Weights of a small GPT-style language model, trained from scratch on English Wikipedia: 125M tokens.
Each number is 128 + 32 x the weight over its row's rms, rounded and kept within 0 to 255. Layers, rows and columns count from 0. Numbers have three digits each. The size before them is the row's rms in percent of the matrix's.

# layer 5 attention value, 128x160, rms 0.126, rows 0-87, columns 0-159
074:193101064126162131149113147108166137132122141115109113117109089166140153118058143102128104091146154102130136077138127125092126121073151099116110114143137083139125065150147113072065136141096111210133135143149154098095156134141131081101205149166119128045174150197137167149109173118084125114138147154155141130117094143141163177084137116081132185139121130134165198109107121171168075147151129141129096114163134201139055113176124122150171114151054183092081119155138147126161138159163082
077:082234030172137148202120093127118148172163166097083113092086137128092219084127086123144150186159145153086083124128132160165184090107146133060119121122129165113171098118122094126083151126165072165113095125089151112116110112134140191132118095130136134079145132175138170110126166108164138162120096123163116110122143182098151103139157145094158167112140201121148129136137127146152096142119099140150189112145123108112147101140193151114136136089141119188105125169146094144149119116188092
071:149086151064107108102113172144052055146111121069099135171118106121093189104153101171078089132173099166137123095111161142196079113069117135161122145129130161146136200145111142065131110088112167098146166165107145109171145093108129172165189114088103113127136115115140111152099074053125073124139084180130112119138115102130135139163141136102131101108086157128126151109074183084050167107189142167117117117107068133120135139134131133154160121120159164137128172114148144188092103139168162
074:076231079106132093149085160147155124145118087186111156126097098163147155183133065063107107130130121087066121111126139105122159112068157128127171145151154137142133139116092127083129151153129105159111113079166085142173108177153126201185133091098154149178146126154117145114118159110103153155062161070089162155122165146119106139115130137107165063108176128160185157070128098101123144085132183158103143168156098102107135138134150184147153137102190157093159100163129177089141161154147118
073:121115057101157177084147128098163028137086123134098073123138140147170102099083097150152178125132163189111205184170117122144179097114084149123123140091140137092142162126110107120230110125165149102148106063127108125113072134117046160120146117095147140133082172124095105153189095088127102108110184122133136096083129154135137119192152133107104123125180087075159143106109151065164146125116168127157083138141127176119124101092123128162103120112113060122107106135142174158110133134124147
075:128082026133142138146094176165052103180153123122158100107112153110070170118127160190097134119151196086070147080103110152134113104069128138175102083109090122137122156136140071136189098160126175150144149146145119142132106066122111127122115130143105155090153118183153103122108129144085078162083177141139069141152116149146144111074226153099123123143086075143145139139134128123079127107135083092119167140145131160143093122172186100170148118106110156154097141158116130164098183146132187
072:145081092086046149113110138087142075107092081150148151155155184168119108127113136104121159132163155118208099105103132117090120094118147126114058140154080055134132219190104117143139083143089098104089162084124070128112145156135134125144165113104101148118143158160142138148052141098111162137131120147143191125132143164097127092134144150105100096097102133188113145111112125128128147036117186112157121112130113132137107093158083144136141173107130158118129141139049222114153162093072129
071:114179145155126081132117133102154144158184162122078085117118110079079072103147116178146098158157104123088158169152115096100097153132108167110117179150186154144216069101188174105074174081160094149103162182146123131170065125170115104138183183121128135126126189105128119084152170156141133109178112159122078119165114106120128152123159170139098183116103148158056113127097105124169116143124144112140110120074153087145097114101065118068085150136104124118071126165110137112159107177125112
078:087048094156127102196126161188096122122079164147116094126139108081102134102083089141122144078064143074103119168150112139142105138112128158155121171088139132153166158186124145137173100091139120093089152128179067095104093115154160092177153141123110176208114131146077151188113161177122065144160095176180161095126162128140195130094144171153099156202112154097138184109165109099116124125095159107128126133132145166150122113150131191150179133120109139085101151121132147150107167087115109
068:092139153121114183123128177118113096149146093133138094100078125143144062076088124123135102135165077157169225090186114147123135118144122129154099121083184134095133205096158116139133176140116116125201182173128203098103198198145162134125160163133111116119158111113106128136108149122154057150124057118156094133088136161107169107114169153182132145091129134099136095112118117148134134201100128078149103115130144107172133116141126109114080156192085147118155118136096085182131184146155154
074:133112160146155167116157214094121174113133084132115102120072079092156124159173123138145180107122165151102108186199129073168178136124093151176135142085139193127072130136156136130129164138152121134166138098131174103117122147112105120097188122134070115167151193195123137127156105135145071092113073140166116136169158140157154149104100112067128146132166177051184125159153154114171153124112084120154126191094131132068115146134113130134114078125158108128162133140183072180186114127107108
069:041175188183155088133117113168099141127129134123086169130180117136099135162057089141148113120157115130067101107152135110188091133116101000135096122107138111153119129087117146171113173087112128097150075121140106122153143074161129150139156152122190101125138121090057165102183108194140168153052140086149176142117096139159124173146140141165120104129106135110177105099111145148161129066134172145123153181157124147136148142167134120133086105117168118148126158128147067081130143128108097
071:100049198077137093119170152158136108156110084125108106105121136115131124182116152178133157119092064148091150079136104110121141174216127163109110124119117139117130092147105074128132076118099191101176159132106093113144095127116074128169109137126104116226107138067068099091110116166127118096144122161138187087140149139080129152143064094172088084190114086077152133139135138085165151154125184119140159132073108124104148161153123133136134171150159058112149115147127141166091148140144166
076:084118134087045151159084113120096154079147135125175123150175130126120162105102097062110148121152135096191129130138078103117141129120135104200124144155104097116079102161191164110125150090096085141143125134114217154153176069047139111148160125121051144124068152153128122088092134135099153139110096142102101102104076121139166110146148132147121156092161107130140161088071152135092194103145162201156079113122107095107138153162184098125195118124175164127073116109138160108103104144114138
080:104000144086125093135138132134173129157115075103131106130168127093110139139115111125136129070152150057134155122123113135157142146103064118205154151144121179140113111182143113093122097159083131172157162113160103114206168094134133084124150139134074098147165132129167113073136093134183096095125142118135200134069136136105146100109125127163093055154111104127129081120108130104061126076072140118083112171150105177109130068115131099119154104095116153139164091134123161138120124114136195
064:161059103120174115114154131131145111172128185079146116075176106093128118096132114162117127080104142157075161151117114088171125196099094141122150066157086135155066108139157135111143088119075125163121174090092134086149129145092125145135148113114121130161112197104173130149179110153151119163155192137144084136113167117139146125117111115150086123129086171076183136075179108086121207167176132127140150106095166104087125165112168118088125119134130156085188133128147084092197128128218129
071:134094119150135122151188163165111117167134147150146066128092141106160123133162151136206207120127135132156164163113097090111145098115120166121093152127074132132148186139124120123095129091129097133191162123124140084141126129113134173102166168115170133151091137159148138110068146162165049122124078182122150102100173120147118084106145155154172168161140136132198160157170100154128137198109059211167149133088115139131095103148129105161114056174100204182157171109120157141108116094158111
072:073142151176146162180183143132124176101107106117107095128098109108105099094140079134172139067125084117123161099130120050154196093115115129118141116126092156139044108104082207043134149153140180189122152128120109184105113106110109158117147137134093136116092154084200136123132144076153098087130098145124133065136119148088184078092146115114142111127148155096166177170086103095124125123128126140161176096087119127170185118132106172144157128092119093118153058157090164134149121111173113
090:180163126087140182121094109077111100151130078209121187099134183159138113149112083143103078160064129133103139146081175127125109158137151128126102174155114082091136087129149101114155122129149090142136109152088105188148076145190075149101068139112145079173155111132102115128156116072123143103170210155082167173117153152099090165148128102103100109092170107176119057097198131092158112144136136075069118134118107138091100092114160118096119163133070135123086134098119137109102139153082135
071:134108119083217146115141137163073121146121125144092152098137111125066129100117145212106078109093162180090122209079156179132072142139138090136118147133125142124122138152103147095132118187167129119119078136136093154118087162147081118082085101105160120125103100083176134168156183128110138137166160136152132135135154105151127104163095045102117131139137097190110145101198127148131115124114157086100115170164217111097166086055122122062095108131158092135155123079143114106126182098128115
065:151137083128184106100177176098140086097106120150077099137165110156081108124105122080095080128132108140155122112129106204094087166063143171130125150172115239138135121178143069148102165122101110044144133089127158113123126227180115164131149154129156074098129189098117134123143124074125137093138078102092155112165108114118140121093110164123125148154129218164160146122115101133134140109107097133158160123097142102097169153129063115152171094163129118139109112175142112172172157142134136
073:144099000114113149157072191150138170131146147149113110089139098125136102115131141156123152125142080150149113148106166152165161160084108095146126153145130155111102119132097078089152112155114066129076081094120109045137104141129133124160220087130134061163123149146158128119106145195144117086089157139157124124087143081145113045144107077157154090133105137109081138122182128128111145079087142123126135120093108094104157145149117075126150092121225106145154161112094182109147152140132129
070:140105118110118124227153123113192127155098086170098096111156122129130113148110111131118168076106204045102138123118132110148132137150132069124169151119114100162111062112112090190068097184111137164156143092096117095128185093092101130112133079141106109127135123076094155129156142130110112107184109149108159076119122119150138150122075135132095165083091138101156116139235128182096188161107065139075130175136095120105126160128075074125134134115099149098114170136132128153093147093087166
075:070053172155077138175145184041108119109108116116102139143113077177060161132102132197105103121121157105058151159149096146170103156126094072102113106144168148117077119062118153121140097118153152117138106162102178149090089136101125135147089121138127153142114153095123087132144165106134147093119109072136170189162106071136184145175112117196151132127075153074122106112157163130190116123118165068134140150130112138092104146133080102124168175105093088115104141155107086163096146151095157
074:156142144175177047151136141170148134138156211196193157128126123170091121163098123072150153108167149090076115087116156138174167152063163146145089138194174179102153132137150145114111139139095128175111109157157069156120160123187103105138093117106125082120128140129086155153141114126093118107221157149120191129119084150126089197103116173115110129100081128114129108080117096112124141153128180147089078135150090117106083125134162127093152160120130134097134132156097161109173174126100190
079:230143109116117138142140168215109115161197157098067065068126166106140129138155152149082122163115185156094122173088124114135122107100105142121070137141101150138102120191133102120160084139068129150086105083131098170054128139111178136153137169188157104116164139117196064156130077060102171143142137127192106157154120168097110101170154131134110164155143131143148111141127091172180101062144111148091154110143159145106130139098125161090115137133094118098110116127155136172149154112121130
072:183120106178092113128158126111172135114099185152088148123169106101148115122140151086114112117152137109124108138147096120083183116054158184179132115161149143103158184127140135134105198113109100131111134141161157149168112142119134121126093180148117169092126158135130107141144122159086152098170072116085027132184130137165156162102152141051134134063152076196065186099062121132125121114101122138096042077154147083086116086062128121142154133096101101141104112133139164120161133122095125
076:061169129111117168126107158117158102143119064139146093118126178142148125153114117112108184142170077151112093051083125164133165095107175099125148148109134137111202100141096118147118158109171087123137134158117126146174073121169124193140076131166177158097131112136123164118098179113171138154090144101115065116120158186132130160095196146096159159093100139161153091068142129113143095155155164129129098092124150108184189141125154226088093148175076131125164094121137106133187167173124128
079:105091135117099191173141199111151133179043208111121122098095091108105121119112101102112133091131088129112080131108098115118130128151086136170068186153128120108107130125076109095123111092173117113093060117139056126060090096130207132158132083078146120141144057158164072131106152151143116089142113114119167130109131155155150116139145181134139113162134114107140106106161186118101140167137114094167119099153139121115145169187156159112203129103143168127164137097092114080092053148103103
080:185140085141089119148159101066060108150141113144105178140115128126102105157161157117112117199149146137076127079082137161153135124129147086134107118130153140133105204132112069054111120139155152142113100132125113228112189089145094189186065107155078153103106101113182101126146191115085178133107083102082121135084130121141098157156146111146167106137162106149107138089139111164086131114118117129147111195171053086160137134057114145129125148135142096124074137168110108116129179107100134
072:084151160117109114114099102112103123105147180095165074094138132106100101109135129142094155111127180114174144165191123114132118139185114143126175127135096105117107137139137152168133093118145121181096162072137211103116078075095156102117158133114066107097143180203120097104143098084149076149138109139183109113131112120146174069081154119092098084051189137098125100172138208122112146158127132158141140129123200118128164111171194083145161121148149101117215118082108108152144090136128107
072:078180147163076183172142125029110161149114115162151150161052073098184147084127143092118124092116087147091181083110155130167201118148118142146134155113130142124115163139136184113135165139198143104090087094158168107079104107144126147190085130111094129142141142106111086111132167102152113170091157168121133134092171124114135114217154126141116141116183091155119147126134098129126102163156096097147107094122089065123084164099146103143133142151082105133100152153064094081096094124091165
059:165120131123128157084106134158073080121158169160135174099123212132135110098145097115131123136094107138131122100114169111140149172170088115143165163127149125167113141179069161159156081102142161145078047140172079092129088079118138097142134130106139124188090151118116066098108115117076121125101169142201205146121108127157054133168130101141078127159070097082143150072123186150147167135155152125153142159115113132137135137070121087114141183114151069120110198117128166100152114112103183
072:147142172182125156117196151159061179099096119139071134154136104162184125134123158083160113111103135114089109132157145091119144117175141184130182181114114108136126096106162135135122223153170146075186183116112140149103146181168110152126131157150115144169129146156102170071151111132118134153119118155117138164094080153143136136105126162104099146137152122080135133162099107082112062128114101096177085136119188142171119141128146152155051123168110193167137123155161089140161078215117068
064:068135133142121128247166071176126153099102063124186121131097126116115099115123155133129104152080095094191218102097172129076132167107125169131166107150129195113143108085104132138137166115153135119146131110106135106170097083117103110070120101111106173180115113180100122114090070153084101105086129140154122160140129096097175135104124077092091113122148081125125159156137142099135099160160099100115129134135110114221160175108136090180162109198105119109101124134121132149126105148179168
074:150152084105163133160100149127083133120149111136116073135112104090067168134143131131132122119149119161142104137085124164126149127103146176168126142088139190171121209091152143078127152107174111160112146043110102138071098105106097148105164117106088152052173086124183174110138185110124108147048151167105100118160141141136133103103166113131145138153147141150191157084070167117110130174158092106215133134173145121164122135163150117113096141140192139138146129134155155116242152129164120
067:093140123184088130113130117125182149132153144112150110100120117135159106112060179143149090112146087086140082124096172104165218151126169133197119094117136118132158176131180103107143168158118116158095162154099170167098197114132063114151103107170106174147084144108122121075127139102107105130028113135188167120138130136076159113110173147108122149095132130146138137068112088159100104134141057106103089086111133129133072190105163139125147158073143104113092135130086112056118150127081080
064:170114153071112137109112171101106135130105151095172131138124098136165188068145099160098102114164104153147074163081167187117170161097102149131144146122115089135169142099084184128156137121119143096124154106126079141072106163068106116139137139130113134093122100098143139083138116147204145172113144124071099142125170131072118062142088123095155215097173153132132166159152128118154128131102154146164103075138162121126174159199163139123072147116105125101060078117083188114164061121081166
063:195141129138144163134127147091124119113098104140114137157177153169111114132075082097105110189143113146123127128126133169140145134158119102088042106156123085134112130145145168090100170102139132138152130132170136156074113126141170107178124194092078108162155174195139065136060165030119122167079070124117127161118142163151171181125134152103114142161125116138100166109126156131094181148151179074118111111095141079101078183100131145073149168159101147067134140176107167167109138167084136
080:131128144128093139100130146080125171159140175126102146091141123148136099101123141136157087155095154162098107118128072175123075073185072146085095176100117106172129139089124111120134144164163144091156088196112119113131077081115196134119133111102153162080152134106132138150200118081109224107114099057143148140120150128103080109165053086211136117126076107105053109151097145143171120130104137088111125158140154070131089140128101104155090145156096084143102166174163086123112132167118116
092:142193125093213131143134081151101110132122055047104147118116142130093105146091134139132065149137093175142131071124142096134101057144166165135096053059117144144121112136187113098138159121139148098119111120128149126125140137180082100093113121175137156101153084142132122067124184130125119177080127123139057173153129159131123109160131113068124161127141104160145107147121104131095087148180088129142143103178127089215165121156112171135105133183105139163096148155144135177156128167182068
073:182129116132210143137151148090156112144119100114142146111130119091140124128133190105126066108136166165166124161110144156103130167169130182103076188128103166152115157122122095196100122147158071148084140138123116107154094079131158083102105100074085112167158106200094088149159139154202151131135145133149142166137122194138156169149085116151116144108052094128078118126092155109118148140081134063099101138152138100116125129113133108166122173077121137103126150135128119095009145139086197
066:104135131170182109059132105149115133114083074102147096091122087049150119140143143145114097118083109129173134108145181122095125083132128104091199187110114138149094093138098100123098158151097124143120125101189123107125101110125190130125162069130124138162147119130161163171091089120196139096117188088153082105173165098192144168116107126109148176102105134125091153156119151146080129123137127131085134106137106140077136105086141138206132099053170161115216120067139115139072096101174139
063:199231122159113135166130084112116182071143194124066101146113115122114112108174121114106138130107136187080109178219109103116156131070130167118128149170138100102148122147149207091110121049127117183195107155162129179127130084115159121125134104073126139116157191195153081125104064100154153133135133156163139186143105131124128144150124116111102123105131122114135164143094124127152098066171147132139158136086139116116120134115149117114072102068182122126131160105127128119147091147107185
066:134180137219143110145183162086147104165115105123068157144064134108182057113147109128206121144089191150145128146154126126147190139090143141073124136040114100100153113141115050149089189144144131067101072179132117084099161109158114162110126088081157109153114090141144131141135086127086116130101121153125122134120156120058128160156128137126090083118148119118103117136087163109113203111127117063128141107137108081111184118074125139145089121101182133153164130144137146097097095135149104
077:138128139155089200148105107055053146140140096142153099158108121134180111147157162131118111147101046145136159089111134150106074125094158130089090120121142109149150084105180130087130168124175130121149151173100134114150108142200081142096121116127194148102128054125164116138133158116140155135184165172111104149116083162123071136155143096119146113108118123132099114105142105165101082103223085111147143136136091118200151135117059113097051129175120144112046156093094095137134162149161159
072:147182136102181195148124058114098049189131046135100105149082152151104140141134101123129119164138115203166126113099170146126087115132123156069140082125174109133081116128113106140113107144141126118123106158100136135113128104147109150134066124103120061143195160157172113115125148069186121128068139124107136177127172131129139129085178143080183106088139151096126100170126119085095088102142100081167155161171182146145162140157154104150135162136099152165144100128115131159105076170182053
058:117080115133138038075128113117182159164072136123151130122114087151184174137146109155183191119129130108116128080162094156135090111094152111126123110075152142087100125107159140110104138121138154113123064105084180027111167199124194090122113128120076178149118100163133175119158148157142099144095109118166098115107133116147106073169111158120161137133132144087114113128098078119108161139141099209099115103184116145070106170169140129130186115108113210123115118144100126176100118153180120
076:177090048115134073097114109108158139115144183179134145101140070105134119137109125198150167070115164121151128113097129143143145145111104102112131099170114120158084093170096101131099072125146145150116082099117064154139138105130159097164107066103086114115129101101130141133104097150114127088158182150113200141107170159138113129132067100139135094160082104080173111086221165079122179088117153141118108127176097148093112120159058056122116138118156099122106132144085200078091135096108143
079:143146191119097120083163116129140139149085117140146191089227156112080163162108165130108109113124138091173096149142114127107115122145135059130144125097160146143126100086102160125149097177102119135139096162142135181159131115102215127190133110109150115111117133125098145136086052143101107143161137107087148167188115093135140152110126110163138149122049134084128075184163146133150214145102170121067122174117154130058147093100123097110155184067132123141148113134111090107114142128140216
070:123079192162117157144077087127171047143148109077128142129133123143147129158085182167098104141109139068179153160139143091099081136134155162138161110124190155136093091119128088165095111144100153148141162125090161153139137097142149095119140144180125128147115118078093109144050082104158086152147121096130175114157113178133118148076075114181084102056097163107165145108119109124157152126110160139148090158130120145113140126142073071127143160139074177102113134099046117191087098076108190
077:085120125096098081143184130121152143121181131128134052091055077085076129120113132179124127116091137131193148186133122132159084124172130109141093180116124159148129147183193148157130124162125109111066139153123171098115119075104154088101164095125095159149129111160095143094147184099141088148154113158149134107088167094105137049138122169143105201151100148111098132132177159189155177087153077067114131123140165135108099174152137097094164132162129166145086148108115104109083170161080099
071:152137111114129129166109170058126101122118110148196061098103097092152107093148150154115160079075076071113138088077139113102130120134143194193161109108092139112101134113126066065170160136140171131140162144080092146114096047104143154147148112120148189126120104130055103141127106131107093097152120113105144093132139163136075146145125166128088096136198136134152130076156169114161143111147181142147132131136058092123108112104098145169157098140068178093130080062192107159127143096149108
067:154082124128123140159165175040202157160094134092193169122161115087114157129058130097119073110145113113129090191123152145146101115057121051112095105110184127118081157084139170092124147144127108145090085105084112158145148144112134135172068093089104100135164151090139128132129158128194147159152189114115126153161116143124107155133107101135134148108101148162139116166163105122136085101113165078054094103139137075145171106116164109141119157071107132134028136126089082125117126124093145
080:135160094137078121105061138112118090121117145120160212186190122138119124145087095143083062192121147156121131160143069122118099109169149089154153112139151173172206210136087167171148121148110159101160105110139099127127102139089110108121089144118135029115101187150133107114130105119140114167088116081132111209151155112159076133142110118168142071086102141170101103142098168138110144122132153126143093147100094090106165085141114101131169146148117060105110173117140153078105184139111137
066:195071142107096100104108182131144156118084166104200170095159139106089122176090145155125117111097172124131164123145148138134097134113118104115064137165078087110100115144126128128162126109110081106181151121081146100068169155079188106176134201079060111163134099093145136152093131098125168152189179116164149157100095107147113108154094120152081119115071160091202103126111094145157120107163121141151165068179102144120106129114153068135131176151128180098099169128069126172122137147130120
069:075196071099119110148145188110170155104182097029131135163079126154068108078131068165112092118120101140173133069154131132120190170088183197076077124114099143121147179157135160095103142123138148155087182150093160138087144090099141116119134118107102160094117104128163115086116175121119108108102109139168090128147099153097157119123154150098174134057158161150144167129096160172142103095116133155145142145146116128166140133118152094171133112149162042095149121147084137145127093133113069
072:144114127120151097150137140229105059134102086141075135132147121111152127176081095092149128155094105154118201154137150161175115142147176111044092142122121094144138113156132156146147084104173110102131162088167111065122206152150142153135128150106092036181104179121110134117117143164101104098115124156153182135075149162099115119191128182112075126141181155112128135123146056128110152147148089126187106138132086090109109110189132185132158155121087159146141116127101177103089116155130107
077:127113170086160139073156130121104123103099112076130150150173147121154098110145141150125111155069123184136146184148202146113162104136124165158117088125110142139115127146137070144159114158094119089138186087098140143171115161108075075082145197073129143095129109081150088079119128139121091136185090076147064106126072111070168092157143153089122157183215148141106153148158122127092112122143102136197128149146110093122149106158125161088134114193114176136157147150122160107170088134202078
074:133075137112169069101101078145141113130159130128075115186119154109099155134215080161161180207141187137124162155120146127145111123056132113120148140050130137113116138155164126151107085104155156116184130118127144068169120145120142136084166104094112116143124078144162155153166128146116169121165157104200113113130065062108111147189121113186150128187104142126154122138089106124079187183120151122107155127121131134124172077093175138095143092140184109152154095105186140123161130135186108
073:148232092120080144142071108109088144140139160104112134098099111123116112124157140130069150133159194139159119108132167119108200091133143181139080098146119134135137126200094131147134143075140119195102055159143107210077135149092098141165138142099108164123106089208173112150084139143142147178108127106079059120095161185188116096117159135077105124087122158146184121116118105111108120093127130190152112110142151133155100141111173152127101108145154107150094162145140074125126115058145126
069:196127128107082151123099158095164127111127117131146173132083137170128055091077115114132132179106108131136078140150138148110124100133141112113098151121178073099154141147110156209111106103036193078115140122172116128130122147166125109159172091091118117152202180108087114198100107112109121081126124135166152152208140095162170164129143152176138159154088160153109111114153091159125122173068141103097107125074119134136068090163147117108129111104093128102076124088091090185127093176095142
079:136002116133071100102060184129136161163127157176130149135101095134135128090127079124148131066143132098152111124077081149096068145150102067113158137185121094177054122170117165140147120103135155181129100093136105119170118085164153115153136094166131108109097171113132158169102112130141137086193067085101191124163135095123114130108095089146137087108048104121114146095130105120123142099086141146089149141120125186128114162151134117105110137120116147080153097082113151121110097121109209
066:158143175179149147122198084202126139125109081135134131134145088134084116162186123166118138128169123167142155138089150088116150089107068094120181076097103182144115131089115123059123134141151154104124128169130117189192185112081162136152102122111141188155082121128134111143088135154160118104182105110088174130139122104121132216155141153102140114198079131098137169135124052125146115100129151161121103174140092176109154088054078165094142163156127165131140092171150113071111133133138143
128:120132100102167183087143146146182167063099195137101192138179151130168098087101107117137091179153129136076135168111045136130127178117175178112133122143087095095116131077111142092106122128202151076062142081112140069137120140190187132119127134170086129112112125077124145146166128174137174121159131117136161123124102086124174153142186140118119174089180110125135126087120140154120144122080077140117109193105118112134069116114123156127105109165136124179105202077109149110081124112164124
128:129122137076147135131161178168129144114163107108153118105075180070134146069177050162191091093106130077180128109076138136088085147168122131168143116105137117107131064170181120075083086140127109101139096147108212112186134164172150195116082166120145086141124121115130178146137139120123099177132102132122136122176115127111164110171133142102162185131137116122178107147088133059153155175138144153136114153111091117139114122187086111163115138104141125111110122167151174121219147098083163
125:086127124158123123053088089175115199109117144110107129144093131130123070184184128114126138153128083143127069098139192107159101147121154164092171131126124104160123143152144164116070118137115199107100061152168120103133138069108143176106170161115141084109157222141170107150147177156151094065130122099135132127108108176116153158143043126183183190165159145126127107121195127081097136135142138141114081078095099150095163131158139122129104126133104177110101139122133148185095160106108144
114:147153107175094083114163148159147135091149122140121130134158108112136142174178151176159148119114134146157135132133150088137103151083090129136130137133114064118102098178205103132114096149095117070087153112116139095115106123122119149150153130120130174066140148142110123085053100163147113162120066113111111117104116127170086123142156173105133156125131163160111039176097059060117087189148137102153107161151075069131104170152082031159093149144089132089119104192152139096079091167137080
129:102069121127098096053083117143172158154152138094114175148163163124156126144174097157150156125132105130127135158143115085118110138141107154136169165115122121151157099104177092134171110076138133089122074175165088130082124089069113133115042136089090065155123190056113126172156140080129091125126083098142104085107138074130141119097143105080170148111102158196203105149112033107078118129079152168118086151131138135116112170181146120136121099104138125144112088120097135172126125165167163
123:092197134194126150140103114148177085177100077119142094107122191104114185167067142104145135063146143086184170079076099155107114068119200067124119135125136114111088109072117150175122076102140110123126135145128120070124186103161086084145161117122127098139139084164117113152094139120159171178125148157115178163122115155122152104135150154131161098117106140172096167113180094081162170116130128135159138166124101085115169097128189168116175109078117074114168151165157122116125093119077128
110:137099218186118140079115137106150184119173174133161133146111154136102132114132106110130115127116132143116118149128072119181121176158122168116140110136181091136140121075147130119077110095103058149150159173162176137142116175151103082175105105081082133150069168141137198158138108138121084131142174074126073115123090084068147081149122076116153147120104135162067138113098170051131125103115113188152107138098079171170078105151126103079105152148143173117078122121195153143103154151109101
130:156137158123143154163170060142116064097138077092132140103136108166181091143162077117115104063137165087124108114132131172108124135131105160174175126126091137102156131122119137106122135133115095118116134102135166093157174157129119065075162136149171128109161146130119100092091156198105146134168075141091160203082104143121132074107135145158135140136052104158091109079154167148135068146170178042156160083115127151120193109163128162074071120101076111129120138117134084083136106111085183
121:154135170149123091153132143058141098150091157143124138126139136163118146119111145106130224112110116129189106116157114091106153076143077116106128073102144169105096079210136129143110108113094180092125081103144154126113119146105179163068225136138133191111134159087121124142090104081096125137075178176143170111103147137122066127140156115086091117125137111135115101158136165154073063097114113085160151088163180117128133115092103095132106151121140053129131117182168166141139064100079100
122:108078137108184063115110186099134128162125171136098061180155149119139096119107162150135101037126207078133093132106146133094082099128124060179109070173124074158098137110123144134100132156117101068090150111126149146174115125160098168068124104088153120142182131140133115119171160123132144143129115142116093128065122120147119103128093142184185145077141114089132185124148152139137174143102137132100009084108133092150095150119145153097122154129122160116152091079103136155146158180115151
128:136171092119094103140090153148091083142113066104145158106147146134116093204120147165175142099140057097123176145101165122142102190096134146124180156157140111134131121154132159122123135093129176105120149165137178096111136163194174131092117158143077136154234119119136104092114084135180111152080102146100142115074116121176121128136156148134144115096119124018168145087089125086162178147154119129103138118128118128133111097130101106095202137060150111140098082175178190094112118102156143
113:110177120133122138095153169171110175120167134087111165071200148167080155152111183130133127120090064109101120127127147158158139163080111128133087126125110065070121180140142132176143159135142138114180141073093109106163130084140136122103138143105073148085106154170132133110115109117158138171150062172111086147069151085104131122115120130137115170105116105110161121052094094156163087125098119133153127102123112230107193100134061116153112127142076108126060116080096140115100123089099056
120:117137084101167086128177133154149125147131125166079148073172164139141136048074136106113162167137132129134116114121155104104085131149134130186159184094095101121101092119150155162169104136075104109155104086108136103153174088097063118163113147034170161125222119144132083152135086081117096161143146093126170132104167155145130129060145087080143166100135115115144156063144132133130093156167122103143045130153089127080117188182147132104123180124164135097115126134077126138126113145165172
122:110123135153066116090089107171196138131076176133136159102094140116102144083188141121220133162104116054158123146149134101120115124096081140113175145139131122145126147120159104101116123151153089092087126180139161123084136142090118180135131161113087134129199149156137188140156001125174154115135087135073154112095120085086096181167148172125128159087100154119120098104144135087178146183112152162148132104154132122122101154134072117134152114114155129153137119138169199116082120173181114
124:148128165106106097113151166134127143202141114099132141126106065147110130032106151142159099131110110093132093186126187135130167087169143126143085068087097124083072097088108175124119083134176119126146143154165149081142148096133136107113142110164103130106145101147138135089167045133120164190185121124116133133147136161181107135063161054103126094175107091131132096129203125099185139134183123082144175119097103154126126133145158109149146190106047152120099117122170130106173114083107111
122:129111081156153120100076174178087113150148173103162141149151117114146117097105105137162094189112138121184112111081129112127080121085155147114150107147035080174165100104070134107127121147081188137138113168112164119156126171194206159105156124119124107177149135150117080135098139154097144088120121146216121144086112122119103122107120042174150146163160047169129154147134174120136185095148097169183121134113151136130131148111179192127117120070142104145152123117126137169168168142108152
119:148133168064112168034104173153139115169129080133251168124145093137104115127133143115120171147100169132126103103160150086161127144097166104147077154110118118102075184097113119152081091081123186087127155090133165168103063132173146124135114134097162134142093174149104110143150139148191159094132109145094117092165137157113090089067103106117101080154156164116106143136060066130157187097118167122118082108107158116144120154130147098160118141116105117124148163144130098113078151062123098
113:091075103090139154114158202136088181122143169161071146123192167109057139147162133110181165073117149135130099168103124137119065162128133107092082141134157108170125194149142094071150152112142130105139143110118094110149103111126172115164141155119090187113137135144080121077189126061088127048069112126106124093105135136130190096155144102134108137127147149109111175155080143168112189145073145100092176128112062146169073132119092146105140133122172108122091105085119142146150090115088150
127:147125133133128074069146147088181170136121144115100135126179174157083110070121158123081149188168090090157120137164049118139117145152086127060134156115099124129113105121114157085114066156154104082111077128188111107101176122103157184190138125085113081121113166104084081166133062133145099151160125081139068132109115107150148162120134130106119202165155126077117163121177186112102081149111143127150164169179163099106138155171110116163123145112171122106138153166104096067144090151151109
115:149133132130098072143110127096124140179163155123113102183050127116099114146136128108117104162191120100136130081105123176161117098091149089091152104128144126139147150163086136135121126166079127107097108125152081106130141069121070157067167117106129167066109165084155124136110143182030148106126150121085186116150104099162168110053144161167073114132190082110069133131125108122156070089116086098141075128121164177092066106170132119167122167116128096159118187140069106153116100129109141
126:103185164129160125130143166163111152189175085166159137122115172200100174172132156140125112092138133129148086149125117117102143124185184120117160151153149095089176136075167105118117131121164151096118128124172128109104098168105142081169102071134131160133096089082140092141161106145134116155044133176182152121151080100145100083135148075098124066102169157145098155094115190099091119128079088091109141174172157068135120136094115145090141121147110160174166129183127069091102158139057107
125:133160129084141196187199081141176070105117175115150159124060107124111120121117171131134172169156073090162130116157125099143143133164173162143121097125075152083133094109098093107166127085125115127144119083146051067145128137149129137135116106141044142180071145101122161178081137174158133102170166135087144193126059148176145097113176159110138151145172148135137155106192172147085155127108073148144152119140173102088133087087159089101126174102131100116116116146139109131096151108107139
116:169027170098132157217156101073118200176106129155106123168117111064128125131171112088151154113124079117134143078095107128150162134142175116126144119083127124096131128193043129084144127112108150049136186115147098103083118108138151144134151079146096140153157110072140126087125109126183104129155114115153102163160142161151064069114128100100116140129103154095125108187109133169113117103135115115124115140125154205169072114070094097102157165134167155126121133071112113160144170129156117
108:164063136150149110166156187064122138175156105149080192144090118076116151060070153131091126120087120112145140129198153110079103121158159092196105134157114081160130165097091118152199070180166139117177076120077108156150118158073148076074138136123110094121131100125150134151151141130168119137175129094175157083074148098127166138130190137174096129126133100145199142113163136193176119109142156133099108116156120159096093152145098122107112111167104128119103154090126151114143122179162138